Weights of a small transformer language model: no position embeddings, 9516 steps.
Each number is 200 + 20 x the weight over its row's rms, rounded and kept within 0 to 999. Layers, rows and columns count from 0. The size before them is the row's rms in percent of the matrix's.

# down: layer 3 MLP down (transposed), 768x192, rms 0.138, rows 431-448, columns 0-191
# up: layer 3 MLP up, 768x192, rms 0.137, rows 432-449, columns 0-191
down431,108,187,186,232,218,183,180,190,200,190,248,169,188,193,212,220,217,204,190,229,228,189,196,230,184,169,225,201,208,168,220,188,204,151,236,204,195,232,207,170,197,187,194,233,208,211,180,216,207,174,178,186,259,225,231,183,209,222,198,229,215,146,194,187,185,183,203,191,198,192,200,198,213,189,216,211,178,217,191,189,188,239,196,208,180,185,159,219,217,200,177,216,216,192,169,209,205,214,168,214,179,208,192,191,191,217,191,193,227,210,208,201,153,230,182,214,195,226,193,187,214,232,188,193,217,200,190,234,191,189,228,182,201,221,223,173,180,205,208,181,179,192,180,200,174,201,196,209,175,209,202,165,223,203,216,224,199,200,174,192,201,210,201,214,195,216,206,171,169,207,166,183,199,192,200,208,217,199,237,218,227,180,168,200,203,199,245,184,245,191,161,189,219
up432,100,196,195,211,219,173,219,199,191,201,194,190,195,209,218,158,223,207,200,191,188,213,233,218,207,215,186,262,220,203,175,229,207,242,193,194,186,203,176,227,189,242,181,191,202,209,195,221,195,204,178,171,205,219,180,202,170,194,214,183,172,196,201,190,215,204,192,211,136,217,213,228,190,206,186,195,200,198,189,195,180,211,191,190,183,175,206,198,208,181,219,208,192,204,170,176,238,185,199,235,225,213,195,219,211,209,169,202,182,202,212,207,191,198,184,217,163,248,207,206,198,205,184,168,223,192,193,188,194,239,195,158,213,202,179,242,156,164,222,185,240,232,205,202,203,178,208,228,217,207,191,184,189,244,197,213,185,160,216,187,221,181,173,204,208,174,196,195,179,224,190,183,187,206,179,202,180,216,189,208,183,190,191,217,207,195,203,183,213,169,154,200,249
down432,096,208,170,161,210,204,225,173,218,206,175,217,192,192,190,188,212,160,223,202,210,247,211,205,207,193,174,202,203,234,191,144,173,233,176,203,218,201,214,210,203,196,217,167,190,172,211,220,196,195,203,220,220,203,214,229,186,156,214,222,230,179,216,197,182,168,210,194,180,200,197,191,190,209,241,203,223,196,193,247,230,163,194,190,188,193,202,192,202,183,198,182,183,186,202,187,199,163,209,224,196,234,196,214,189,242,194,213,222,210,226,159,194,163,234,201,183,184,208,200,181,194,181,209,179,238,190,178,177,169,213,190,222,200,197,242,209,174,168,215,200,194,228,213,237,159,179,212,204,187,162,193,196,176,208,192,176,217,196,193,175,210,193,205,199,205,224,199,206,205,194,178,211,220,182,207,220,222,191,223,187,222,220,216,229,191,229,230,167,213,195,204,197
up433,102,183,210,191,212,201,224,206,213,201,214,177,192,227,186,204,224,224,191,200,182,183,210,196,194,212,219,190,235,226,213,218,198,169,200,203,199,222,167,213,205,238,197,191,183,175,221,175,189,192,236,175,175,176,191,173,223,212,183,197,168,227,202,189,195,207,190,178,186,207,199,227,182,189,244,194,212,210,196,208,188,201,178,207,230,206,187,231,196,183,215,216,196,234,203,198,239,179,204,190,230,184,175,179,175,198,191,214,196,191,217,186,215,186,167,197,228,185,202,229,228,182,177,204,195,204,228,241,205,216,206,183,190,248,240,207,176,161,200,196,187,228,186,200,222,195,206,178,196,197,201,207,197,197,204,236,195,195,186,223,169,203,176,185,245,152,191,170,212,187,180,202,159,217,209,213,217,161,131,181,225,176,190,194,239,236,185,200,182,214,195,192,206
down433,101,211,195,196,208,183,204,238,181,208,207,160,198,186,204,209,216,182,238,196,184,190,203,209,221,195,204,179,230,199,197,218,183,207,183,208,216,221,207,196,187,167,213,182,212,191,195,225,182,227,189,198,193,212,217,195,152,220,209,200,237,154,215,211,211,182,192,211,181,189,219,205,209,175,189,192,170,254,206,199,195,219,193,207,198,178,190,209,185,205,169,205,176,185,190,171,196,217,150,204,224,253,186,197,225,177,212,212,179,192,230,189,212,202,205,183,221,155,225,175,160,194,246,215,231,186,193,185,236,215,183,184,194,217,204,196,208,207,222,202,215,229,192,198,175,237,179,209,165,192,209,173,195,200,209,197,219,238,202,185,192,160,194,173,180,203,197,156,181,185,196,190,218,208,234,204,199,177,180,231,225,221,164,203,193,193,226,181,235,205,193,238,210
up434,096,203,186,166,259,210,168,217,205,216,187,213,203,222,207,197,208,164,183,209,211,200,220,263,213,199,195,188,173,193,205,212,205,195,166,234,188,207,180,192,200,249,220,215,192,180,196,186,191,196,221,186,200,203,194,221,166,178,225,203,215,211,208,145,210,207,176,192,178,205,195,217,193,206,233,198,203,228,202,169,201,156,181,171,191,219,196,199,172,210,221,180,193,218,195,176,188,206,147,192,200,173,185,206,192,197,200,221,205,175,181,187,171,215,191,202,178,188,212,190,227,169,199,170,215,215,218,232,223,219,224,204,207,189,189,191,226,222,229,230,208,228,219,243,213,211,196,203,245,168,190,190,207,193,185,225,179,219,181,229,196,191,212,204,210,203,197,223,183,187,227,196,200,205,208,193,173,192,176,176,224,231,212,188,219,193,200,211,195,243,163,196,168
down434,091,215,211,216,203,191,185,196,190,160,210,149,222,170,169,206,225,210,194,187,163,196,199,224,200,242,200,214,225,194,196,209,182,190,192,223,213,155,204,184,194,183,198,175,181,173,212,206,203,207,200,164,198,196,210,244,223,166,167,183,212,184,173,189,192,234,173,202,189,201,206,205,207,147,224,222,214,233,200,213,197,223,218,201,228,193,216,209,196,204,208,201,190,184,200,243,221,184,208,203,202,217,187,217,196,197,201,179,177,196,205,221,220,239,229,182,217,198,212,176,192,192,221,179,225,199,214,182,198,196,188,173,222,197,229,208,189,215,239,231,207,226,203,179,171,225,163,230,179,196,141,178,190,219,191,198,207,199,212,214,222,182,180,193,212,206,213,224,189,185,194,226,212,167,195,215,194,182,177,185,222,248,205,191,164,164,223,196,224,195,203,201,170
up435,106,205,135,241,195,164,210,210,200,208,196,197,195,208,168,199,210,192,195,203,165,216,211,167,217,170,203,190,190,228,202,223,164,210,174,189,217,193,223,178,220,205,224,212,188,214,220,189,219,206,190,197,202,214,205,174,178,197,173,225,198,184,233,159,210,204,224,172,228,214,194,180,194,232,195,230,203,203,206,185,170,181,222,208,197,213,193,229,180,174,156,212,193,176,155,214,235,205,172,255,223,220,222,183,174,183,227,205,224,191,197,227,193,216,179,201,207,221,230,187,189,180,191,191,203,192,176,198,192,210,221,219,180,163,209,168,223,227,189,197,195,212,200,185,216,169,197,222,221,203,170,203,214,202,191,219,212,203,249,181,207,185,192,210,174,189,195,218,200,211,192,254,195,206,216,178,172,228,216,227,205,186,215,175,197,211,191,213,207,191,198,230,181
down435,116,227,200,230,182,207,214,173,211,215,180,218,210,212,185,203,190,162,167,216,181,188,218,203,174,195,193,202,231,224,182,225,196,201,209,214,218,196,201,205,204,160,218,202,165,176,218,179,173,209,229,208,223,208,190,173,223,185,183,191,239,154,180,177,193,229,213,189,191,190,202,181,202,209,204,177,204,194,222,172,193,189,205,222,184,192,204,180,199,251,189,209,205,206,148,239,231,171,192,207,206,195,200,193,191,185,241,177,199,199,212,215,187,211,178,201,202,183,186,226,223,179,201,162,195,248,180,157,211,208,180,194,198,235,227,129,186,192,207,206,215,196,241,163,219,198,252,205,192,208,216,216,198,200,187,209,213,196,219,210,211,216,192,195,188,220,196,226,197,176,217,180,188,228,224,195,199,187,212,191,207,196,179,159,233,189,196,191,193,195,180,197,225
up436,097,184,206,172,185,171,170,213,205,196,194,179,237,171,210,183,196,232,214,219,190,226,219,221,194,183,221,211,212,187,175,191,183,225,217,175,184,214,184,218,189,175,202,168,217,242,196,166,205,225,196,201,217,201,235,184,210,189,190,205,195,191,205,198,196,215,157,234,188,218,237,227,203,203,228,202,228,194,223,198,201,199,199,206,198,186,182,197,204,244,152,205,203,202,180,202,224,230,215,175,199,149,193,204,223,195,178,199,221,195,183,170,199,242,189,248,207,186,203,238,240,172,185,223,221,189,186,188,223,199,223,204,210,234,192,196,170,200,201,222,208,203,204,153,157,214,163,200,240,200,185,194,217,199,234,208,204,193,175,195,192,211,231,218,185,207,197,189,205,191,188,214,191,213,187,168,212,217,226,183,179,198,197,209,177,183,184,207,208,159,194,166,215
down436,094,148,192,204,201,206,178,181,213,201,186,199,210,187,206,183,188,170,234,192,194,228,188,177,198,206,204,212,207,198,183,196,223,257,193,226,219,185,217,222,190,178,222,231,251,179,213,222,167,204,209,190,195,200,200,198,220,197,221,200,183,218,185,181,213,197,196,184,192,203,186,180,196,183,231,210,211,214,179,215,166,223,196,184,197,206,206,200,276,196,214,216,174,223,219,205,202,218,182,188,241,219,214,200,175,196,213,164,192,191,210,185,188,177,182,179,262,195,191,195,231,202,194,233,207,207,213,191,189,198,181,209,206,212,180,182,236,186,176,182,217,179,177,190,195,228,202,178,198,183,222,260,183,188,199,225,171,200,208,175,179,193,176,193,208,208,185,261,194,183,211,166,245,199,192,195,194,185,186,215,190,167,187,187,233,197,206,192,207,205,212,209,204
up437,094,161,176,184,204,165,229,219,197,180,225,229,205,177,212,242,178,215,242,174,186,200,197,200,214,161,235,187,188,177,222,193,202,219,190,182,218,228,185,196,190,188,214,167,249,180,203,209,204,220,196,188,214,198,201,208,206,204,190,226,224,209,212,193,175,191,198,202,195,212,191,151,205,173,171,207,194,205,212,179,212,217,222,239,210,193,181,177,183,206,191,184,234,219,223,190,149,169,184,210,191,199,202,199,198,169,198,219,204,200,219,183,198,211,218,227,194,172,207,248,174,187,224,174,201,188,206,215,199,203,181,200,221,206,171,185,168,226,244,228,210,205,176,216,180,203,218,186,228,215,209,223,177,205,234,214,175,210,190,160,192,204,198,198,218,204,215,199,200,228,178,200,217,236,197,217,179,185,198,204,187,231,167,190,204,199,191,229,198,239,152,223,193
down437,090,175,167,194,210,160,202,216,258,188,191,201,221,223,197,196,189,184,210,193,218,181,201,180,185,183,205,209,182,196,200,248,185,188,209,217,197,203,212,227,207,208,249,217,208,234,181,234,176,195,194,198,180,172,164,170,173,215,198,190,170,234,223,180,196,197,212,220,229,197,194,188,180,195,167,198,233,201,234,230,187,205,201,201,223,222,210,187,172,174,202,206,229,200,184,211,177,198,207,200,193,198,185,227,198,199,220,188,185,224,237,218,222,188,206,183,197,237,199,192,197,191,224,213,236,208,205,183,185,197,174,217,168,166,198,238,200,180,224,219,201,187,225,194,201,176,204,179,198,190,243,187,199,177,164,188,189,225,230,217,175,188,230,209,235,215,159,181,184,202,173,207,191,142,206,197,175,200,162,208,218,191,208,214,206,214,206,179,193,168,191,206,203
up438,093,202,202,223,204,181,191,203,193,217,219,155,176,207,190,220,213,206,193,153,196,179,179,202,224,192,229,200,193,171,214,166,230,200,210,195,178,243,181,204,192,184,180,226,164,246,221,181,222,226,158,192,256,226,228,175,191,204,214,210,195,235,182,196,200,201,193,219,212,174,210,193,234,209,208,208,223,178,199,203,171,219,194,203,176,193,204,227,204,179,214,170,246,216,206,204,223,203,173,182,232,183,189,227,215,201,198,189,187,181,199,172,158,185,187,220,204,253,201,226,197,183,182,186,209,210,220,201,163,205,164,201,227,204,217,218,187,193,164,202,226,184,218,188,193,188,222,236,175,197,178,197,237,192,186,197,215,191,166,201,200,205,224,208,246,191,218,187,228,194,193,202,210,190,194,153,194,201,199,212,212,209,199,178,173,195,196,180,211,199,192,197,216
down438,103,225,193,208,184,208,214,201,227,168,193,170,197,221,241,204,231,195,177,171,215,187,197,234,164,184,207,204,184,199,234,209,202,170,216,166,198,258,197,227,183,222,195,209,233,214,222,137,201,200,202,206,214,210,179,214,205,194,209,166,172,192,175,198,213,195,195,164,200,164,224,194,188,201,170,197,220,189,227,188,197,233,199,197,199,208,197,199,220,174,205,178,223,216,182,193,217,226,223,197,201,216,206,172,210,189,202,204,196,215,196,203,204,214,198,182,200,213,202,194,209,188,177,207,192,217,169,161,165,201,167,222,187,194,207,291,216,174,209,195,194,181,208,198,211,238,208,221,168,188,214,218,189,184,197,178,198,188,186,192,189,190,198,215,234,210,194,204,203,193,213,199,206,172,199,194,182,247,214,192,211,219,234,187,204,200,198,168,160,186,232,179,203
up439,109,215,216,229,224,136,201,207,179,235,191,180,177,179,236,185,195,189,244,174,199,202,202,221,222,201,215,225,212,186,185,200,216,218,203,213,229,201,192,206,201,177,192,215,180,159,199,190,201,197,203,183,191,204,189,254,212,141,204,226,204,166,190,194,228,194,211,193,203,194,212,208,236,220,202,194,203,177,200,193,224,173,178,225,192,185,234,214,199,202,222,169,216,152,175,180,194,240,205,194,183,227,189,209,158,202,188,170,230,225,195,210,202,185,186,197,207,212,231,179,187,184,215,215,237,179,235,202,198,167,205,187,192,210,222,197,208,199,184,199,224,202,191,213,181,190,194,138,180,207,206,189,176,208,219,215,179,185,219,183,177,207,199,204,195,167,185,214,221,210,223,200,230,211,201,186,214,194,182,187,231,187,190,202,237,179,171,221,197,228,196,180,203
down439,107,212,194,211,170,223,224,190,258,178,213,179,202,221,175,193,198,231,181,195,194,217,198,205,190,218,180,194,212,195,191,228,193,226,186,195,214,213,215,199,194,204,165,171,186,203,184,170,200,232,189,178,176,216,220,208,231,176,201,197,220,207,203,193,242,220,187,173,195,192,193,201,184,197,225,143,174,217,219,193,225,195,206,218,210,186,204,200,199,230,177,193,201,227,197,170,217,214,196,159,188,193,182,199,200,176,211,251,207,171,175,190,214,201,177,242,191,217,213,189,195,199,159,180,230,208,224,242,247,177,166,232,192,244,237,172,192,192,196,213,172,195,195,212,206,226,217,202,206,174,197,209,204,202,210,186,203,195,204,231,183,174,205,180,197,182,146,191,201,224,235,218,204,209,212,202,172,197,187,177,188,183,217,188,180,171,217,212,217,188,202,179,220
up440,099,204,218,227,210,181,226,181,197,205,182,176,190,207,200,177,208,187,190,219,201,200,173,199,202,186,230,206,220,172,187,185,226,198,242,221,229,225,174,209,206,211,204,214,237,159,175,231,215,199,220,181,203,210,221,208,156,220,207,190,185,208,182,171,193,215,229,216,203,144,196,224,183,216,226,215,182,200,189,183,229,203,196,193,176,235,201,212,219,214,213,194,179,246,219,182,205,226,220,180,187,181,225,230,204,193,194,201,164,191,211,229,158,206,199,201,199,187,235,201,197,182,192,196,199,140,216,199,181,224,183,221,229,184,194,219,184,171,207,205,198,177,243,213,227,211,175,190,224,179,202,184,219,204,169,216,184,180,178,181,187,205,217,222,217,161,191,211,205,206,185,222,216,238,183,233,202,207,172,168,196,190,232,184,192,209,196,211,197,173,213,172,211
down440,096,208,204,184,195,141,215,199,186,246,227,188,199,211,187,176,233,192,198,186,239,193,197,190,191,194,181,212,157,203,218,186,188,210,208,201,175,224,222,197,201,206,197,220,193,140,196,193,224,206,221,229,171,200,220,200,206,203,211,198,260,193,224,195,159,232,210,200,222,206,216,215,170,185,188,188,173,161,222,223,161,210,157,184,204,207,208,193,164,203,189,204,178,202,206,215,213,206,188,204,182,207,206,186,184,194,188,213,195,223,205,186,209,234,158,196,218,212,196,166,195,222,217,198,219,221,214,169,216,193,202,193,192,212,220,213,167,210,192,230,225,178,184,219,151,224,185,208,214,189,188,169,213,194,198,158,196,163,222,189,217,187,226,163,198,215,224,188,223,241,213,191,201,200,200,186,217,223,193,180,175,208,185,212,199,168,191,188,200,206,223,215,218
up441,103,189,177,209,207,221,231,204,211,182,228,180,207,210,170,194,200,158,211,201,206,216,181,206,194,211,180,217,197,235,173,229,211,209,210,181,185,193,150,202,211,231,219,211,162,176,194,174,207,207,190,221,171,185,247,191,175,184,155,189,213,201,195,209,210,182,207,247,215,211,186,216,203,214,207,186,176,205,190,177,200,191,177,209,200,185,160,208,213,260,180,185,193,158,247,223,183,189,178,177,225,184,210,213,209,204,198,216,199,185,174,230,182,200,223,192,164,187,179,177,204,165,189,211,187,215,189,193,212,171,201,245,223,168,212,222,217,212,213,222,173,251,185,201,181,165,212,213,194,189,212,181,208,209,214,227,228,214,215,205,170,202,241,183,208,216,221,223,227,198,204,211,181,203,201,169,213,198,201,222,201,214,211,195,181,228,183,198,201,190,193,194,188
down441,104,197,205,188,175,215,171,189,179,173,176,209,237,175,198,184,210,179,191,169,217,218,186,190,173,150,178,220,189,239,217,221,202,200,245,212,197,178,189,164,203,205,173,236,201,188,210,206,216,205,167,241,189,226,221,220,203,175,207,176,176,231,229,173,186,163,199,225,177,182,204,224,213,216,223,221,178,152,207,225,179,201,184,198,228,172,200,218,177,191,216,210,198,183,189,202,203,194,169,179,226,207,195,158,222,207,191,192,203,199,219,196,181,202,202,198,227,192,219,203,201,220,194,205,202,213,208,207,249,177,174,196,191,197,204,225,188,247,218,205,203,196,188,221,190,204,213,225,186,203,203,237,235,190,200,204,193,190,181,235,183,227,211,197,157,182,222,182,210,189,203,221,227,185,158,198,180,226,224,206,215,191,240,181,197,170,194,213,193,208,198,175,199
up442,100,221,243,219,211,212,182,237,204,183,217,213,201,217,170,196,192,203,208,173,187,227,152,186,228,217,191,203,225,208,199,225,206,204,187,179,204,207,228,184,166,214,217,225,220,206,186,184,230,203,179,219,226,202,216,189,233,240,145,175,216,190,201,219,206,215,189,207,186,212,264,186,204,213,185,203,159,207,205,173,195,204,153,232,183,208,211,185,205,197,185,200,199,198,181,184,204,222,250,211,191,179,218,200,206,230,183,191,157,195,198,201,161,176,199,188,201,229,215,187,176,197,186,187,197,223,213,213,245,188,201,214,199,218,196,220,209,185,207,196,207,233,213,202,167,185,179,194,209,213,187,199,226,149,229,214,173,184,196,211,220,199,204,180,188,232,181,192,197,197,185,172,181,185,182,198,189,205,217,203,230,214,208,181,228,197,206,175,231,176,184,170,181
down442,098,239,199,217,169,223,175,173,192,162,236,219,190,226,221,188,216,224,171,174,191,214,186,214,182,147,259,185,192,182,205,177,209,213,199,185,201,208,165,194,211,215,200,176,210,195,215,210,197,188,218,205,186,173,192,255,207,236,189,188,198,198,204,241,183,210,198,218,221,196,190,184,205,188,209,195,174,172,188,216,188,183,194,190,181,191,221,225,213,256,195,201,195,201,200,211,189,195,197,203,155,226,200,183,182,203,189,183,179,192,184,202,181,215,191,201,212,222,211,231,218,189,176,162,220,208,175,209,196,182,206,199,218,208,186,229,222,213,189,239,176,226,211,207,190,179,170,200,230,185,214,197,215,253,179,224,210,190,220,170,215,193,228,211,216,206,184,216,233,187,214,188,166,194,205,198,215,242,191,183,203,201,181,192,181,221,160,193,188,210,229,211,171
up443,105,168,207,225,205,200,178,210,178,189,214,172,166,212,175,216,161,207,178,189,179,209,226,147,230,196,209,197,211,185,191,172,173,173,227,175,217,189,190,203,254,221,181,223,208,219,192,206,188,226,199,211,211,198,234,173,191,202,180,177,216,198,228,218,198,198,207,201,205,233,185,216,201,197,208,242,230,210,211,219,218,170,224,157,181,184,209,247,221,240,200,187,212,222,227,179,183,196,170,200,211,188,208,183,163,201,217,227,189,210,186,216,172,222,216,212,201,174,239,184,197,209,196,197,213,174,180,241,202,186,213,188,209,183,174,214,188,181,206,226,194,190,244,220,179,187,197,179,226,190,213,179,184,196,208,191,227,182,187,236,204,181,212,194,198,213,186,225,199,199,205,190,187,192,174,179,199,233,193,228,184,202,219,157,215,194,185,180,218,175,188,212,230
down443,102,182,226,207,217,173,227,202,203,217,172,190,223,229,192,206,184,197,195,210,196,161,181,201,202,187,185,190,182,208,155,199,188,162,194,218,217,183,199,192,229,217,195,187,194,224,208,206,212,186,244,206,232,172,178,204,227,185,194,202,203,228,242,199,189,200,193,189,195,185,192,208,180,203,219,204,208,220,203,233,191,196,189,218,203,189,147,217,188,220,190,208,200,188,197,206,221,193,254,202,174,170,242,182,234,208,209,202,180,189,211,203,206,192,203,184,173,183,178,175,234,200,201,185,164,211,224,188,182,211,173,211,188,216,186,220,207,190,218,228,247,214,172,181,189,207,186,203,197,190,190,178,176,185,192,151,180,198,176,195,219,230,214,194,208,189,238,185,198,163,181,191,183,207,161,212,206,191,240,196,237,216,241,181,173,183,210,241,216,198,223,206,243
up444,102,211,217,188,229,178,167,179,168,178,210,181,189,233,216,210,197,222,136,192,189,190,163,222,193,213,192,213,173,179,183,221,236,213,177,197,229,178,203,206,207,174,189,196,196,178,231,218,214,177,201,206,165,229,188,209,231,204,184,191,193,178,191,188,163,192,216,215,199,191,224,179,175,205,236,238,226,253,169,226,175,187,217,217,188,221,214,189,190,205,170,181,188,215,203,193,249,209,187,231,216,207,217,180,191,200,198,203,200,205,192,182,206,189,191,186,184,187,203,185,220,206,170,209,210,201,228,169,213,231,209,189,189,194,195,169,202,187,171,204,212,265,188,192,184,204,194,201,174,202,207,239,159,230,210,224,246,223,202,199,182,197,199,212,205,216,189,224,186,174,185,190,205,230,190,196,223,177,203,183,223,204,196,222,204,202,214,181,178,204,221,197,212
down444,091,221,183,185,202,214,194,203,168,226,203,185,204,194,200,229,212,204,182,182,180,178,206,214,171,163,183,208,167,183,242,230,177,217,220,212,207,203,170,187,172,195,202,181,203,215,218,212,173,209,190,172,200,226,169,226,213,212,203,177,186,196,198,169,201,192,213,166,216,207,178,195,192,232,211,215,212,219,201,165,214,186,225,211,176,213,207,181,217,197,175,220,180,200,168,196,191,235,224,244,205,216,194,183,228,195,186,198,157,172,202,200,178,220,217,198,211,205,175,196,223,193,172,205,209,204,193,220,213,164,218,178,161,191,189,193,210,214,221,169,204,227,198,199,229,219,187,178,201,213,219,161,211,204,202,186,218,196,230,169,197,193,191,156,213,243,197,186,160,223,249,174,220,192,201,171,195,205,220,240,202,199,223,235,229,228,226,209,179,194,211,181,220
up445,099,230,217,190,198,194,203,191,195,179,197,205,200,213,178,151,240,206,176,200,183,211,208,218,211,216,196,193,197,226,213,150,182,241,201,194,209,225,180,191,182,227,202,185,240,214,196,203,192,197,192,216,178,201,225,209,204,238,191,223,199,225,199,204,206,236,173,171,202,215,187,186,189,179,194,181,226,194,235,195,215,193,224,188,193,195,211,183,245,184,173,197,194,198,160,212,205,205,177,178,168,185,195,230,166,212,170,149,198,217,193,213,203,220,203,205,200,219,215,202,212,191,231,201,201,178,188,224,219,189,195,193,174,184,210,185,197,213,206,191,165,202,211,226,196,186,189,201,182,216,197,234,220,221,190,190,172,234,171,208,196,141,207,204,167,186,170,218,178,193,218,173,238,234,190,242,184,205,234,211,246,185,169,194,213,222,215,225,171,192,214,214,195
down445,099,146,185,219,169,223,226,198,223,213,211,197,199,174,236,210,213,188,190,205,230,223,233,209,178,200,181,217,208,178,214,207,187,219,177,220,202,199,194,209,176,158,207,212,222,190,194,199,219,211,194,241,200,199,189,195,196,175,175,220,209,169,232,181,215,177,182,218,199,214,187,181,240,207,189,215,218,199,209,184,223,223,175,249,187,234,166,194,204,195,187,167,180,189,135,202,214,215,189,213,166,199,196,196,224,211,180,216,243,199,187,155,183,213,236,189,232,222,199,190,169,172,205,222,209,195,207,177,163,207,206,231,162,188,189,206,189,205,200,204,196,206,230,227,206,197,176,208,186,243,196,189,184,217,207,170,192,191,188,255,171,199,170,206,206,193,184,193,185,203,175,217,178,194,198,210,187,211,198,193,182,214,207,221,210,223,196,208,165,206,203,195,205
up446,107,220,205,216,214,196,222,218,182,192,183,162,193,257,181,204,206,177,217,200,205,205,196,176,220,188,192,171,184,207,179,196,201,167,192,185,208,195,186,178,195,191,213,195,204,232,167,202,196,186,243,187,183,237,227,194,211,193,160,186,203,221,243,186,203,180,195,177,251,216,217,220,234,214,195,161,222,197,170,199,182,208,214,185,174,202,201,236,208,232,147,185,214,193,218,190,177,188,203,184,174,186,208,203,224,211,221,152,225,195,209,211,230,209,200,181,211,225,210,188,211,212,201,191,210,241,179,215,200,212,206,234,203,167,185,208,166,201,188,210,222,177,185,229,198,225,202,178,169,176,197,186,200,229,191,228,178,184,220,171,227,231,225,226,193,223,190,179,219,164,183,171,190,180,198,173,182,206,195,231,190,226,205,211,196,197,179,184,196,191,191,195,221
down446,105,213,228,200,178,201,217,169,219,203,196,209,168,224,194,203,197,219,186,189,161,218,219,200,209,182,192,207,194,205,205,233,176,213,195,215,159,200,188,234,190,162,206,201,167,210,224,177,219,223,205,191,204,233,191,191,203,196,242,195,172,173,194,208,217,198,188,181,206,188,140,179,213,201,184,196,198,177,202,149,205,216,212,225,202,209,182,181,242,209,195,198,224,148,186,190,217,194,158,184,223,241,196,211,184,218,185,187,179,191,204,165,172,189,181,182,184,198,199,201,240,179,184,179,242,201,186,249,237,211,170,221,210,222,210,173,192,192,209,215,231,198,199,195,204,216,193,168,217,242,197,187,179,182,188,199,205,199,189,215,202,213,183,196,201,172,206,168,231,211,187,241,226,218,210,198,204,214,199,204,233,177,189,182,236,197,224,210,201,194,214,189,187
up447,090,243,209,208,218,207,213,217,185,188,247,156,194,154,198,219,158,188,236,213,243,177,173,186,211,179,218,215,230,174,226,222,181,208,220,146,213,216,212,216,223,206,200,195,189,203,200,194,203,206,204,188,193,184,204,175,182,212,189,146,188,185,211,200,186,228,179,201,205,209,225,205,186,203,209,232,198,181,197,182,152,226,225,204,192,208,216,202,201,213,149,202,175,225,207,224,214,195,156,233,172,215,192,195,198,175,201,209,193,163,190,186,202,186,240,158,193,206,194,233,219,214,174,204,201,180,197,181,234,184,202,178,230,168,189,207,197,226,174,197,214,210,218,208,221,163,197,193,210,210,201,206,196,193,198,217,205,201,221,168,210,211,199,224,180,190,201,210,222,185,229,182,204,203,209,230,203,178,175,185,242,202,197,193,207,199,188,194,222,186,182,216,224
down447,093,186,193,240,163,171,176,230,195,198,182,221,188,261,182,216,217,198,209,213,203,236,200,225,215,193,221,204,208,222,213,197,209,185,193,222,169,204,211,203,215,203,194,203,202,200,182,228,180,186,206,198,179,188,198,215,204,200,237,228,251,189,161,185,189,196,218,154,191,217,186,212,198,206,167,146,203,170,201,225,172,192,194,206,228,208,216,183,182,196,215,172,224,185,203,182,180,210,200,182,146,177,209,211,194,216,220,218,208,206,167,190,210,201,173,216,195,199,213,192,196,157,222,202,217,183,201,211,171,210,218,220,184,202,220,232,168,218,198,167,187,218,192,166,210,180,217,205,197,199,219,173,202,201,226,209,236,219,181,201,199,208,194,184,169,205,202,183,159,206,212,210,177,173,236,218,189,213,195,188,207,192,222,224,161,219,236,202,163,213,184,192,222
up448,103,196,183,186,210,164,222,204,200,175,209,187,198,225,191,216,185,169,187,247,167,199,187,206,183,198,206,185,191,227,191,184,201,182,242,225,188,205,232,168,183,177,224,210,234,219,202,209,184,198,198,214,195,219,229,186,178,207,220,188,200,189,234,220,196,185,216,218,209,191,179,197,189,177,188,214,167,205,203,173,194,184,182,199,159,218,197,197,202,196,190,187,222,205,231,227,245,222,173,189,203,201,211,199,201,239,205,180,208,173,239,191,207,195,218,193,215,195,176,183,207,197,238,220,173,208,220,225,181,240,205,220,214,187,214,231,201,196,153,186,217,194,188,199,219,172,158,175,214,169,172,183,204,222,178,211,198,162,205,217,213,200,228,218,232,161,200,226,208,224,224,195,216,206,204,174,229,204,211,164,225,217,176,208,147,210,212,205,169,192,188,194,184
down448,100,206,193,197,215,240,168,202,214,203,238,228,177,220,176,192,195,171,213,205,221,209,162,182,178,191,227,195,205,197,225,167,175,204,203,203,202,183,236,193,205,184,176,176,183,174,199,216,192,182,197,167,195,214,202,230,192,195,177,193,182,214,209,223,188,173,170,215,195,215,212,206,158,173,231,231,188,181,194,167,201,189,229,160,197,202,204,211,189,195,209,212,188,191,162,208,206,191,228,218,196,190,225,191,229,190,200,229,218,201,207,211,208,232,204,200,163,182,169,244,186,246,163,230,237,171,200,214,195,157,210,211,211,199,259,151,217,217,180,196,182,206,191,197,210,185,211,225,216,202,215,203,191,168,252,189,189,209,201,205,207,198,188,207,220,221,186,175,200,215,197,186,185,200,227,207,184,199,225,226,214,193,188,198,190,203,187,212,232,212,192,204,238
up449,105,205,199,204,224,225,243,207,206,202,213,159,210,215,214,193,175,222,179,204,175,199,206,185,177,265,201,193,182,194,206,168,210,206,234,183,190,214,201,192,205,202,212,174,206,231,191,202,191,229,184,214,170,218,182,181,203,229,222,207,176,193,196,218,178,180,257,228,225,232,189,200,210,181,166,232,192,220,198,203,194,223,199,164,205,186,178,206,158,199,171,191,204,194,200,196,210,209,182,172,221,206,190,148,242,179,223,185,224,209,205,181,229,189,171,198,227,196,215,197,179,200,197,220,171,174,183,215,188,208,208,214,171,191,164,210,165,215,218,206,211,162,188,222,217,162,204,218,206,213,201,219,240,197,211,179,206,240,198,195,196,199,185,211,168,219,205,200,187,198,185,202,221,204,171,219,222,190,202,186,213,224,171,200,227,223,187,202,223,154,199,201,179